{"n_head": 12, "d_mlp": 768, "vocab_size": 3243, "norm_eps": 1e-06, "qk_norm": true, "bias": "none", "init_std_o": 0.0, "init_std_up": 0.0436, "init_std_down": 0.0, "beta1": 0.9, "weight_decay": 0.059, "warmup_steps": 238, "decay_shape": "pow", "seq_len": 1024, "steps": 5179}
Each number is 128 + 32 x the weight over its row's rms, rounded and kept within 0 to 255. Layers, rows and columns count from 0. Numbers have three digits each. The size before them is the row's rms in percent of the matrix's.

# o: layer 5 attention output (transposed), 384x192, rms 0.107, rows 170-223, columns 64-127
# v: layer 5 attention value, 384x192, rms 0.106, rows 171-223, columns 64-127
# q: layer 5 attention query, 384x192, rms 0.116, rows 192-238, columns 64-127
# k: layer 5 attention key, 384x192, rms 0.117, rows 192-237, columns 64-127
o170 105:101180188153168154077178150128118095124139163162087090171179156125174183141109129106108087129110087133147179120110168119153103088107150083142181157172143133134140145106143072113121127113126114
v171 108:117116098193159114103118120151067101149116164122154124126103111165138097105064136086175153124147121102122019134141157096076106113177145088086195111137081125114133144112163148126134184163141148
o171 100:116149150064149168102178121125138164110162096153161182149152147154109142141154121220107109091091130156101135096154134175154127177075088127140053130155157110112146174109046188138148116085084124
v172 101:093183156066099128105108092142162079121128119128124100139156163117095150110170137186125109141085126184109190143127111139150153128074123165137048131142173112181080152093088110130157092093136137
o172 094:177114109186124125190081140139153143152087133123117105119118063095164124121132146044129159129125150064162105184103097101130105101177150117154165115096096131112148108117203072131108139184142111
v173 097:102204182088116141149151134089143115099150084122129117147131131082138114106255136157075123125083184145164218083144127139144125166101125186171129188118127145130170062138099096128089133096147133
o173 093:154089063171112118150068103150153119154131170126119132128117132100131087139059127054150101152178062113156140160109145127065139100157147167102157138116112160192077119136136114158131094168100130
v174 118:140107110107121071152100151091083064121101130106164110144139119157088117152075124082157181128143180060089061145155127100135160149183166147071124126127080110098121139091127171180152117178131112
o174 117:117177164186181199056179151148162172133133148201095113141170096133150170130136151171100127098104099151137155094150122122169083114063076078182146152166147118115169192134089116078127160110107141
v175 119:120113132033105109177116128080148106136123122136168116143122143155097154150105107137148172131136187044059070153136037134173130138103162158098114089119101120100141125158097145151143112145130120
o175 115:136151146254187159086139160145136119149111129140073092135179074120176138105131147087091122111132106143149184125134175084125117108133117107176171174154127101135130139104146053108088178128134102
v176 119:129094139177158057148132119157120096072120177099143139113084119156156114120099135081176125093142087097191065098150163099132079132204137040124190143091115122106155138114166127113068175176133125
o176 113:107161131094151185073160129096090167164152087159156144145158187163107129187117127182117119166163120160060162117124126173147150133074116199117077136159146127135109164188057174133190094088120134
v177 107:135110200163142116146100128153169171048132130124085127125121104098152126079170092097105131132139126139158144110107127118164095145113114135225177089122131147123144078149109084095071117140154137
o177 105:141136081083119090117113149103090082170146133140133123141113167173124089204078140118128070166150110131127157126126156147088159129147172157031138187147136157182094126137113134150129086093127111
v178 112:118111125044106172170103108103117140118095065123142150128140132102103152146134098123106127154098166087093104137156104093170186116102142157123081141117162160143101154133103116155143081127093074
o178 108:132120177198114087092148189129160089130086162108078050140110116139163155131116163073121150124130137128164176131127115105135096087147121099131208133135115115094138090104175062069115170156167166
v179 123:114159120157104164094165145092184160135146104151112145135119105101099160132211162188096142111148160193089171135107136208131119151055136218167125142154128145091127077124095139111177122064150163
o179 117:155111102084124107186087094164124084099157136092130180143139118089168150075094088100130080142118105088186112164112162093098110111168130069122124110121128169183118093116171104156084088152110060
v180 101:131093151180148066148106148165118125110123134102107095114123121129144099109099114067155169120136128080168081128092149106118095160182121101152182092110070147080146115125156135145094155197132124
o180 095:112159125114149170082181128101117158133160119176129162154131148163106129164117124211107092108120087153078136079161121161139149142078115141086097165170148100153140183131049183123165133078104134
v181 108:152107134039103074180107135104142079129120155126140091142159173098141127144142080086112126171080155102140162147126066136182143142144122122114091113108112118138144166124141108148111096161103091
o181 107:128134127255138166093106142136118141152083129150095066107094088149121106113122170103125187089168115112140121117153116073145147104154107150149165159099104110126124146122147102102131192152174169
v182 117:125130177178143161146110096172171153123127124144076133107149111113140132108110100131126094127122045137182170094112157132145094110130086095181151114102159122188116145144099087096079101150112112
o182 115:125114106088088052121107156076071111129113147113139108126090155135117098184122158099162135170144169131088099143106101130121160123146196167056121132154124120091094092161184115146150124114183141
v183 106:124088107175128131130098106162138150115097159135100127090136116112161112086073094123153106165114027135164096128114110085136114124126079064129125066131153109163070198112148098118112133159094112
o183 103:120130161072112093132162169103089115146091111116164088130104158169097133192161173142151161127119189091096109127113105163159140121146175166084097143109128107066143107117166143110150124101195151
v184 098:139139116172127138143107164131165178156165101143078126101116092114119129154103129157145127064151091107172169072152153127127108119181154157187145126094149151109175091103061169075085084147125145
o184 092:098141126097117106125129125103090098069131161142107168144115146155142159161103115113129080182137107138132123121070146150133138103085169067100155139193120131119069094194159096164132108103134105
v185 096:121138112164143093142076164129219131142143151138092113122128102152112154196102116118133167095130148107116116146114113192141082118083134188171138112128111124046125114166127148086134109149144180
o185 091:129145104112132164099149124134062127100136096166090174140121108155171170131097118152080036140138102115117116130149174101140117149141137053089134143160124151164167095133122097166094093084105086
v186 118:131125143206158130144139109112176153094127135100086178133095085100150111122142119104133115086163089132174111097119165113149075137136100095169211130120128138109163105116128091125085156151123169
o186 111:120107113044098109092121135138056102137161122146176156130129195156121118163096117157146090202137123154096138115116152165105163132123150153054084145131147151136089128160107170126159055093122091
v187 125:130143104091100185127150190070155143123138087146132177120091125121092177162171151160088149114152191126063143128150088175161144149039165211157097139153132154049153092136091161134178093084131160
o187 117:135129135153148113157112102169137082109151151088100118150155113100173161069099101069108097138132106126197144147113180085107109098167113066145176121129124155182115093108158078118077110146119073
v188 101:123132079150150112068143134155096098167134166133151113134125161161120115143065148134171166134149135134086105142111155157064126115155133125091137111161084113107106169134171178125162165112149164
o188 100:114148123095130201149159097124146174097151101158149191105137100112124144085174108202129140075083137126116083121148108130165121165090094099183065103131133115103168156101082177139131129132094117
v189 103:101136130165140146139129168112197152144128078132089176084106078146086147149130142136130170077184157084123097102128156120166096135083141164166172119146148144074114091120081150125141114136127155
o189 100:119116150078136102088174133124101077086152158122137142188168156125193177150085117111098058178089103148153164116119158137109121108111142075074147127174131148146127107126146085131110082101112080
v190 118:140094128192154103107140145156060143120121152120180122110097119167146083120078125065159127119141097078135037123138172079086131140223135049081176140093079130122148143142165141149119191161115103
o190 110:096165152072150145073178126101150147116145106143138125153159157148083137150159127215128132107111123179097144095143096178143118153047098168140069129183168104088134172123062196112153132095119171
v191 115:134102159128131122135138116141108083065142151121118118108109153071171112084187114068121108149085090164188147090146153100160096160157138074172128141062137126142167115123185068132078149148136138
o191 113:137120083113103118150093100122108156201114131127150105123103170179084082196078152131146149145221143132084138127133122175109175120153131232088124161108134138169090158187076171124177076121140173
q192 083:136130093174126132094112116123136117108069110170088140161104143118140118136124190139078072078164125112140140127128093104121101123161167177137113149118188170073155109177157152139112148088119210
k192 108:114140065100108111127130129139103080133142116144175136108125191115112165083112131152112145142100143166135091103096112151160138114147172118126123133117179160143099152111111100108164199147137176
q193 078:143090157130147132107153153175153135140185117073146172145054122153046109133145068136154115106132176172116149132113159122188105091151147110092166182120144138109143127143141149123125150099144124
k193 078:128117146128129110108168174171135115112155133187142156121104145107126194103170113091151164161162124117140116126139096151144134115096124107096134219111102153035136071112144102133123161114128098
q194 085:159134156155136147162074122086101183149147146138185135073150166116130099168096113128110120156159156131149098125115134157230123164138143092192159126195099180141120140146111114169135127133155149
k194 092:112161089196098116057110161100116152131069122096124133184151109191148095114121152145128093130165100143136174147190130114138162071127122128142202114145110124184113164163102118152094139163122106
q195 083:097204144157117141134094116116062092128172117047195138173164169137132088175087111143100123148110123051132186103108122067183111115125069073146147111091133071168072126126111060127110091147110154
k195 093:116165118035115073102135092173164109095107135091162097163089175158091166097079166156138174101064124152108124132081141169152096112143192131162097147132140161176123161142157126139140190166136176
q196 093:128043145138134134073093163118123169173122114182083113109106130145068188105140126146211121092081218182143096108122126150068143156138106152124136167162160160099178141112166169090162118093136115
k196 084:180121142117157124109186166147155125156137113102144119103089078123177144142151149108130119127156131102121109136082169105123070160084093146104103149130125130079152195104134135135165146099073087
q197 084:173146123147134157180190089109081115125111128140117186102093139175164106183156086142086064101157069142150139146125167079129136079132118145126104129136090132136113115144098061135062114038154183
k197 084:176143094160121171139134065108153105148086127102107180156170169103113153049140135162098144088181185117111182125156098102150139096125123110182135121202147162102142112130079104117137086224129171
q198 087:205107149143147132170086120109140105173129150177109138134137155164131107078083077074106135102140119123074110107172149125172169152092177158097118108098112048211123165104168112131109156144129111
k198 098:073099177174135118107124098120096123175157105135157193156152147134080125112162105119162182115156114101155153160156126126087131101106140133113163193167086083110129116148135143162092123081155169
q199 121:064147125131131125088146117152157166132100153136151121151192074110103107131146129081129178167139139117132142107080095089143115086087158157132080191165197170107131104162195092165188106111116065
k199 093:156160133077128123086149166125150067107104148112118104110083040095124159107131147134146151110103125142144104108112164159121093166098077115119110121141112188053120170066171158148137158093126073
q200 102:131193102121104140141158124116153171124120174128177083119100079124140077139123140162121099086084174094202096150136097109050108054160124114144127102100086114133082105133148143120106063128159223
k200 112:123165124119119122135143098115093136153111101080172095135166145112126109094031190120090072125072170101121100068167120101154184123165181132096110056092149086213101130135125107078086144159108133
q201 121:150149133130110104156129076091101090112085180093091172138077183175149160111116083114152148181140114135135117139150138123172124173147156131118158135083125094191195181117112143099123123113152121
k201 118:108138150143104198162079117127132169139189150169129195117089173144062109107165071150134146123113123116140188138145100102106136124111099112173171173158094096095125129127119157120099084095187143
q202 091:123069130142167177133166120159144181133101141166133157086122086138097120167192119163106239174114147110147106171136141112154103096060094092144164162143103094059101099099121156118125137123133147
k202 090:172096086120131133164181127131185135108122193115070137114122081148149102124125132148083147127152170134180012117132121106198147189073142098119112085123108129125127110069087148125152065103111111
q203 097:093112148118109143102143150110083115143109063153124122127161114125150148170104183156068102105125147139096177096104127133105114131172134124092083107133104145122157082121072118153106113128125132
k203 103:103118133137162123059183061156132128125126107076175100126150149054137124111106154156121146134062119135146116070126169072149134136149148061110115132127110150179117132151163163113094132147130097
q204 107:092110118088137109108129165160079094152084057170108107155135143094144144156127158118093065086137121144097191134074148107128119141121126125099083092117150167103148076094104129155135157109113085
k204 107:119073154128168069071162074118126100073087085083215093194173121068135129117126117128158113171072099105104110096125124112126125084104175112050152171142134174146126149118171112136129160130089111
q205 095:105134119145162158137153135137161188136172131140160106120136096114153032132156108155112104156134144097183130136130090113092143079178121117131098130141079146122070072130099108109111101165125184
k205 101:143150077127099132133153115137099124160102113110125058137125114112192122101020216148109091124065171147134086107162132118131146138164162092096109054059102122182094128132124116066101141152129121
q206 095:106151145121138114131088084164168136117109181131138088110123092123111121034132113129208141116101098160092082173144181096137081177149139150148133167150127101163104179101128119116104184179147076
k206 101:111136139149163124139103121065115138123167135198101158136134086160124082180156058127152131120207101121128153137162125157106138111136099142151183164146127118122143102145131167147135111100113129
q207 096:109112131140113138124107177120106152115139101116153120171173132113137088140098119126100088108149113094140144088091095166120175045170131138096113116149150136140077113119103128169148139147120159
k207 097:148129101152095134084148150147107121157094092096157096110143141078139151077040194109099110145083156134125096111099131167140148114174145128093079061110168142158090132111108101081119156175143131
q208 094:142068102134178177152152126176133192146144112161141166119103102117140057157159085187102131140115135092173101149129125103119126105118084080115140138110090145084092081134116125091126107152141171
k208 093:159134099133128138147180084161120147132098153116110082151111106143136099070070165166120102116106180138165044092133169074122122151088169090112142079081100132179121150102103147110117096090107074
q209 091:118173155126103120123153159077129064189143117161159084133159127168145114127122184117148071090150147117141127110126126080087133124141087143125050128170108138123123106041111122145131141166133132
k209 102:104119137131132118104159118087121106130148129122222095138153137162141103210053169149119133120056113142127108103170060130091156097168132140134147109094111114168119152069174090144077145167102164
q210 102:114082097101100112088129135144106173121096089128135102090123142113139142165121136188076071120148170125105174094055175139062140151143139091066110134077124175093193092180069139108127104109133115
k210 095:086151111157145123121131118160146147116125138098172043158103075139110114068099125172136107145101100129120180098096179065070062099076180098116165160116084190168111147161169178113099141119154079
q211 092:116162148104077081102121171128142136096125127152141111089093148130141174116108164138105139129158111176085151095114151168163120131093166128122115152147158125130185136135129189127121141066142087
k211 083:134078155149178160144137145099150115072140151120129185160138119126112135193212061131111156141174095111142201187110099157133154163086161180169098174148159218090152140113152117148137182137154108
q212 102:146148138164142131169152116103137123155194116121136153176151125118167013124146122110136103110130117130179127136145098092145151114160097140118117104156122112143061072078129088165142138162124154
k212 095:169169099125074108148144151113105126130105075089136099081128133093172132123029193120100106141098169150139064126138096139175146133162145142139100034062130083145118114114135118088097119153105157
q213 103:180090097112133101131116117163137114147103077056061142102132142128105155187166147123098097125112152116082142144117127134065142162129120107124105090040147135133129098223071090140102122133109127
k213 110:100165106085165125181057133182140082141130107143093041149101105094136136057096127126156110137095099120063140110076166096129094139105122103130157110133081110141126145178173167125149125093167108
q214 113:167118107155139134159166126100166147119178152084108179120091139145105106170142081113125162172129151134164102144193120133146142114110094118178161142119117094126136114139129139122131114113131151
k214 106:167149084121096146181105131145159137153137141118047179081072159144114162115127160108118154081172157131127108138117170118184116181144142121190111120128162050106147142090099124134144090121138146
q215 093:095164137125091139114112166094107042136099153133142103133171102164140148095102191078119145100127111134126143114140101144167134113138099146139058134188114131119114124070147124172155152109140112
k215 092:121096153114157163056178111121088163122117120093176173133198158098134116166175118125094171138118088106115106128142078150143188126162092158128074149163166174112141116091145067127148154157106094
q216 121:124152115142125139095153105117187146151164151153137118000105092160136155159116143167150177169127170146151065102155126155058140124092112102179096171125085133083159111137147172106082087138125122
k216 125:124113100112153212209145126128158137155156217137058110168119102150143094153126140169127112109198108152151131159118114094093117190099096145192131102146143158137147150100127135150124131113135087
q217 094:165087091145161146155153093172168181085086162116124175170072104108078116116146070144111192132130117139142093144142151165182114117148140125126211152098129098120128137188139147095142124115156131
k217 095:142143143137120137129135124131135200115107110153082161150083076147096154039200088090128149116183147110156096134121140106151103106102187124116133132154101145101143082166076157123165083084127103
q218 091:149129156187088121159119093095174086092086184013107147108153146152092131125104170115055133137181118056212169113133124118091221105163108097100053118105156126125107127109102124152152107099125137
k218 089:132175088108119182118104096164160079150115132098150115084123133095071156083089178100102166130050107169099124133092150124159163152153138113124126154134127133108068138104182118113136143149190114
q219 093:131106114106153147064125174115135099134119125160139147108080126121145191115126107150159162146185152177066109136133143200146096128076103122107171161162095111093173132098163166083125145094119098
k219 096:131116190132134127170119120058151125052147172134113210181100101150113102111156072126130128114183136129171140164159118107134112125082117161141140107159126190121141122056125136177150112125114175
q220 098:150093124153171168138127137116158196096163116120137191073090126111118094135158095170071147176144151122188111133165111153110147109135138096162136157114122117104131102180144149096121093105117202
k220 099:161089069119105154191105151224134146180107189094060158118092176142109135058102173110106124113098203138170108139135176123167133182135167105121105096121096146109087143078109143098152108145160122
q221 109:131084111137162124121164121142148186121132126131095160076070119156074159164121101154113187163141161147111113129159176110123161147091101092133144190119117089081213111169110184071137101102144116
k221 106:121107108127174144146141095136163153120128197133082150164070092190092120085171112127148183093186134120162112132127169078111080151097155138153190174160108142121152131090148178164140087108149075
q222 104:146125110159156133155167131130152171126166151134120165141085131149113103150138083105135173170159116123175112143147111130158125078094084140153167162143123101106142119117138157101141116092139177
k222 095:181095113137088140168148154133129136118089145098092211111086158142122135150139141098096137107135164143174093146126122126190145170150148123144088091118145132087146144052056099118137108140112159
q223 096:080138148107096093124115181091058119120150096183172079162177124101144103112068129140145052094127104145093143069092188088121115107158169144118085138176154163152134128074103136161138172124148115
k223 101:113098116163101072000167147109110138155112083116177097109166163169119153165080131143111127133140143098158116106114140159079103060161153124096140137115207112147113136170121099145120183187061107
v192 103:078172130135175135157148098121147062163144132110132146167150149117120089104143128125114117163080123141138177131141101075173125074092193099174142106151181127251078094141189107120093134101132129
o192 099:132114122112125145103137094118117122103144153134134109101106138160106129159091113094168160106131103154130080165165114133147118162125115172147146147125148153098138160089107127132157122129122122
v193 075:185111148143114147110106149144096157137078108095062123122132074109158161103095100112119177090167127127130103105125156142092130199163057163109155151128119144068162117128074158138141145179123126
o193 078:116169152133152129138127183170117101155163127156159122132132133117168179095174153182117081135143140096120149101092151111060137110136121095121071104137119133157112130145175149140079138129102144
v194 090:094209087142143156107085106080159076160183160123106140158108119099131143070104134117065149094182136206055203122161152122166101107123180114208172059154174179157090064127163130141114177147152118
o194 088:109148183126155159110106140188118113121132166170138121114092123161146103184121098095138118116141083065129072133118088146075159149111092162154096181192196098116085155145126147119115093125116174
v195 086:098091130142112081085105150170089154095088134164141080093108097146119195184142128129115118137118118116150116124057162174108113106120094121053126223103126173021145177141152148143146143134133112
o195 087:150166137077150167170127123084134152147097122165087135171123148087176085122151104155126175146120151106132160133103096154125159119143113135136083100125096110160077059170091135130146100109190164
v196 093:076205162146115151069108112126146178146143149122111069130133104118083125087101105091075122125142134108139136130157141103202145084111113138153162140149195154221123056148206112111118193086140107
o196 094:103135156106131117117102085140133085152164172177148118123063151179105175141102115120160128120115079142140079144125098127059176146104117131168075148177164166084091170114106154165149118154107144
v197 072:034181085110130131084093108158086122129185152168199096123105165171108176112130145139097081125105131156090145150126142170112112085148101099092139163182146150104111105096228168128122146076164131
o197 079:112141137104147196127106120115177144124072140169092168140098120131148028142104049086125208134133144080141119099099113145147159113114126162180117183165129106109093097153061138159189080116144155
v198 088:153097172129107107098162145160124156090078114147203119092127102149101150172167113144174158105151122074190107115092170130086157150109073161042127215131045103049179174113072130135133088122101105
o198 085:138112104132107089159117121072150189140121103116113145150154118096144135058126135153097139169122176158135168125104112151148109112134156094101135083087068131145139091132140130126157151117158121
v199 103:164087170101082101162095139120138153087050087127097117100123110119132127137149117103149117139094157133121155120087108139119119160156137144091100153026097160055139151168096133114097104147130116
o199 106:170064097142120099154147148101063116140125082071146119149178139089131170122147188156120091099126143166086162097108164157171123116153145104087093084086128106157117128136152098128089156158147108
v200 091:092141148145168150114144131159122127201168113149142112073122176090056111136167142141156089116129134101169115124153159205118107096112104119125132134147141109141089164097173110126139127093143127
o200 089:155104078157088162105051090123163156097056129158074122137122122138114091141117090101116227158148113125105140135129133140151158106076173157107159140137127079094183099119124152126160128124156093
v201 103:181093135111087116111105152141108205114065096136126102087136106099104153127110111119130139108163117100150097108116152147095139193162053130076121162080097107032177159111064174128144119161123115
o201 096:129110127141113112146120165130129127145151112108138127152151149094144159097165154173096099129140158132123174099091142112095139099135152101089083088138101128139130094157150132135103139141135128
v202 088:078157162144117160160085089129100091193154110111179117138133148169151166099131129157119082109137141153080118152141120215091095142143083138122140029185144174116128163076195118171095151138154139
o202 088:163157094147174220090070154143112153111066109169098149122152103107126044140092121133113209110175132065087143057117145137132137115104161174141126170115128081200116113164168170126080079118133102
v203 100:134092167148102091162140112131135144085069103115115116185125121209138143097129106080134127148084106102060124129081130046150122124108180185110104158078152164163120127169100094134090146150119112
o203 096:167147131114142113184159133100109133131188130066151118105158126120134207133147167147181048087106171195140114130140111153180128160171088131140095083077139160163098151109182102112098118127116102
v204 077:091146094122161132173135078139156063125171134147184157102156156157125111108159144136118113149065118152133114155108101085152149081102200129127117096117126161188073126150171127122123102118145119
o204 077:146114109114106157119128134091114156078103110098101112139117124146101083196087117087163156108132117145109141140150113143194087166166118164152170141095174116093147114103097109109132122141129115
v205 084:173087169167121156172157127113163154099087149070085146139144117141182081156119109112112146142093137104154111132111130059162148152109167191178107098091159101149147088130056111117138155163107126
o205 091:112134133124118061147173152158107066137188116113167082117152131159085234124157165152166075114116107175141147138174134122108118150150119116111133084117148215134146181105177124117099152125085139
v206 081:130135106124157152180125109069120072167203117127156163115135145129153081086128149157139110176093124167109096137159092101110140101129181123184102035125119121200108140106167128123108112123143112
o206 080:130093095150110135098139130149109149100111105080110165129151107146085086157087155115140112103140123121087116115149162120198068156141139139095191152111152108098169144102123109102107130160107095
v207 094:121174187163137159106120116132140114189143119090116097164137123131113155064092129124089133076141130116070117151194154138162122162131093128136144065200163115203122071112109133133127176143122146
o207 092:110178145143174157123077102186144118105145161169146127100105116177140141150115132130146084136137121081122096114118124116050159144094125130172091162166159150171122172136196139144088086127094120
v208 090:141106147131101094077098171121082163099134107158160109090119122148107162137118129154160156095152124133129114121114148194082128126168028109050120167128087126052179162104106160128150115121126122
o208 088:147127135133115151160123134117170185127097122118089175172144114087158077110153131146091124168143165093128145105074126111128130111120156118126102123122065102139105079161103117133139101113161107
v209 097:158095163095099139095127135142112186121105108131126068089133116102102165148146135139152136074154131118135126138105135204068145162175026124075114198090097113048177157097100155121163147146123110
o209 092:143094102163118111143115166123121152138114120136110164156151104095148132095137147168099137169138155114112155080097151118108139093114156093101090096127096090143141088174147132131104116145154111
v210 103:120098146149108166170118110075163133095104104131157159199131146174193114113103135105088132155085123177066112127107094031131113148118209136146081070118143121124121091139092141124097121182140139
o210 098:150155155135129118186136137187092117128139129047161080107177093135093149164145140120158056104076165124136106101134104159204103165145072137102102133092141153155109142136163063106089115107123121
v211 087:195102171125083112102114160113096200083063106122102087123123082112118162126096102097135145083166125128131133094113135142113120180155072148089117169131124117059186129120086148124146128141126127
o211 087:122133129137137111159118140141121105157173142140158146135121134107171167082149155175104092145133151122124133103093148127068159102149131072116070091127090141165096125161157127146109139125116148
v212 080:181137137132127171065135170147127145117087118125077137113132095067113139129082106109113189085169119085194077111170152121137133179123053093130166129101110101090193161110091146117155103142115102
o212 079:077159152123118098124084132176156146179159119169166097147112147125147187082138147191088100161142130114141146132088120122018124106106143120107104103172103134125125119153135156126117152128123150
v213 093:106086145117080101086081134152076183099089130148145095113082119148127171140135117134144126121152124116090154125066175209101096148155088126073123192139108144037170157168123162132135144132145127
o213 090:159152134117148156170120117096136131153101113125099171136139111090164086106164139146114129144137142096132132103091116130131181089133125125139055125143112103148067083146107126143135095117169158
v214 093:116110097146142124145134115126105097154186101163157130076127148176109124105135140187184094151150137178100110147102144192098114100156095140089092096151073133083108202120126156131151091113136143
o214 093:193142127154120193116092156109160150074054090121070187153153108084151038115120128094110155130150155078117138088101132136213109108126150117115169174094089054125131056143136114107113106105159101
v215 096:078161107153164156088142104115136104139211174137173125150102151133133106125110140158108123151143093132130134141189134146142149079108114117168139091196170122211096100097186095127134163083142139
o215 099:096166151122120137114112095139182125112112175169095138127086108157108067149095070087139178147119109098167081168134097118114125143100123126173170176161127148090132130126074131131189102106112134
v216 083:159087154130128141089107149154082191117091114142086094091120096109130158146129101114134146085176135110135111117094154179102111170148048126103137185127103138040198155135096121128146129139121122
o216 083:135154141142112119159111140132153124157134127151127131154127124093143147085146149180084116151149127096134146113101135129052162095129143118120087097140098106156102101161137156137103129109139141
v217 076:183116147111158140141099151172082135140063122088069147133130087097146134107139109121115165056185138122151151123092173143133100215128122124132162136147132133127161124135085140156150152175117139
o217 081:128166130149142151092102157147123099159161125158152109113123161127145180118165151166096112130175088101120153112147140122032158089132117143151090111146139130162130137127180170134064129107110170
v218 084:165071150127121111114096173132089158129091115109102148120136103134131162128123116134143159102172132115126112116085142183080106192178083135116121157119115122042167168138049164123159140173115151
o218 085:149149144123147136141129160154123111149129108118143136132164123093158150091181153183102086122144152106126151083107159093090147086126125116103090116140096120160122120128155145134089127104130151
v219 087:068199134154148141135148100126135127174182145154171118110118165110110084104128149125116109129087127139122131162186109090170129068081166107173147102149151123221082091128203106141103144090139127
o219 086:123121104118129137102103088126130142104101143141095119116090117187090115165092103080181165124123099132110084149147116143147129159109118162151152163138172118081143132107109125118153110146139100
v220 084:138163115143149153159170098114160078135167107141172181152151149137139087112125149134102123187084121147160088147146083081137162086107155138148112054124104125207099115102146112120126083123128131
o220 083:116110108126092126113128140142127158081105119097124107115143117140078121155084125103143126115092153157104131126149133137202069176121134112112199158092148121090173131104127111101119137140120093
v221 102:190098126128077109102100157120091173108075106110102106103144083117105166143100114123133157099182115118131122103126155153105135187175063101076138170115098102063182144110067183128143119164111110
o221 096:122126131132127117149110152139124137159150133140153141147139147090176154085161143178103095141132158117127133104090146108081149094146144103107080100141085127139128115151142121140109136138134148
v222 108:152078146097099143185131110096128149124084078134114132089138148144159109136168127118166099178062149134084151134058079142100105148149165167140087104058071144061113171145084132124089107181141142
o222 110:185079087144125105131149163129070110125104066057130121142190117088128131123153171134122110092126152169088154092152179146199123119142142092074148116090141105166147121111158107114085148143145097
v223 079:046171113152143111083129103142149092117188150152194134157114147176101126098135155146110081146140102150101142142140139145156121073124138098101127113229165153184101100139195122121112115078136161
o223 085:129162158108132179133103092106166136090092149147098148120113106143112047175090062081146178143109125084154088124114076136167134139105116155186128183135123116091106117127085104124185081100133146
q224 102:165132136137144197189148101101121169135133121128157157122154202047110079026156104113129106126139108088115179118160141126176082074087129137111151180114150103121151090094125112148159076130145136
k224 100:127147148133091153097085160128137163055191155096103134130092077115123156205109152155076123084086121192096149136124122120075099144157079128134187113166113138098122156142111182149186110089177125
q225 094:075088098153167081165128090164152157149105113169097186135133096123152114138148129124116155147112178167066146139159128208127083119133117092124125131083129102136156148181205123118133148168129166
k225 088:091153127173107154093134151181140119068120131119125117144107148080215145113159126098104109109110143178121117150117149146125114152152153140133139087112139126138138186166093143121119145156184115
q226 093:111065138126189100134159098115099147096072087125108111133117074124136141190197133101136129135125133175122137203133114157124118096135119097111106162159123109111132120193179108080133172149109115
k226 084:119145106111097116107159069111180150107076163113144132118096098126120120083079123135133135137219204055130103145153127102150221132156125162122170079093146157143137130109147129157112066116089113
q227 095:099073155146148077067145097137127109086131108092113100154138110141147169185146136059125146128094139148109123147074165199158174133155109119168112145125098111159131117128170116124126131190151110
k227 106:133151151179149178159132074109125105171151093139142103074172144151097125173094149136136152093181114076149130118102097112136131141131090154105155116137165100175071107102130129132119141139072107
q228 111:142169164149075134088098117117110111134152158153140052136144158123077086072063152123078117101166099093124089078139103108132179155151118174079183071167146114177097097070114123157148090059136171
k228 096:126116142150079076128104162141104213086152145144140160147098103092145164108115079129139139133127131132146142139113169176084107152168168118141075169138117112082160110200120142117152117088154144
q229 089:113149106103114123160105160129093146148139130185158115153117175145160052082084112145120092127189089083130141118167075058083088097168141099118120060110152148103106133113118151164104125141132136
k229 105:087146074123133106136161157192100132158111147094149103088104184102092141118094104054150104138119093114135096154118121095120121133133105112109103151062101130070181212130173124121169102108162146
q230 104:138132114147109123150150129106113185096063162094121136110095156194191134155130137133085074106182139156112191148089140108101116109156207123107135127139141131087122123158111147080146144129146158
k230 112:145146113125153057109098112203109141118105150104141110125107165136081099066087099112152148150186074051113107151134142115151115086093107122103162116065105135102153150144125166110139138123127135
q231 110:086108181104159164140104088192172131156117153116116170084139106104081202105187060090153188153125167180122103147123164159159067115101133127159117167126104169095130104130149086108206145160151092
k231 105:140111167188166161121090098127091117152139137109104184126148105117097100132132140170099129139144173172121189066106117130129154093130106156178123103158134156131081103102091127133079136154091139
q232 132:160153091131104089134122107087102150088122162141130108162111161163124113076102128096037114128190093129081119097129157063116193143157142189059101146168178166176114094142109146136150175101142118
k232 093:148123142110161131153109081130072137158148125111129180115092143166052125103142088095159102173160129153090118141108126142154119115111118130151110111098102164131115119124056119127158124141155238
q233 112:113088132097176169135112127167139108122126112126122170109161097079074169113115119093201182138139147136093149154103082124148129114095116143131137102106125162125075141109154055148152110127113087
k233 136:090074158149175181117138101112131121110112101122136096132182082088128128154175184150141118123154144178138123107124099148142160086159111131179094111152174114135084107084140100197086131131091105
q234 095:115133154101146119145148185099084133109129116186099089211126107108162058190145177161065076094169132118146075142095126166095182154137117124143122121139146095161102096172114128136106145118104166
k234 100:126167133158149047121108153175107174157150106117120120106127138124108130069094129166153104143140155110091118042150156153099108104204124129094167123092150208108116121076111105152195142203092088
q235 102:107137180120131157154113161119147135141175106120121196126134128107105149170147153118137098122164175119129185114119139100190140112077151185159136057194130089170101127076138150190094133093162136
k235 094:106150132128094136115145143125114113131061108130144098096171117157163138124129138184091108118063129137137138129134145088102090163208136112116123123105133103158182180110124105169076129184081071
q236 096:119153166137122151155148191048103181119164137118142109205120074097151057202136178157112072094177137093174106106119143152131165148143141127153125120172146094146116089152099144136121080124156171
k236 100:109161133136127084127127139179087159130120125126159090109128158109191148075131139183110147107110139102095119092146150122103109117225120139106166147092127174117133147140127115092168156162120058
q237 097:087141189148154137123130121174157097191143116154111154135155169058109178098146126079138095146110145130130168121140159088192138127057132185119153104162131116173121093100126099223125157115124103
k237 087:158129119095058158125160131087154072146077115121184118124145115134151177174128175119081122091095121135171138155161117133108096208100158115073123135135138094146156184093132115205044159114122109
q238 102:086090156127120115068117103141159129194133130145127081121158182108117151089153127066087149103101141120092157135178155136106126146115095186100118173119096191094135165176099103122170148152169125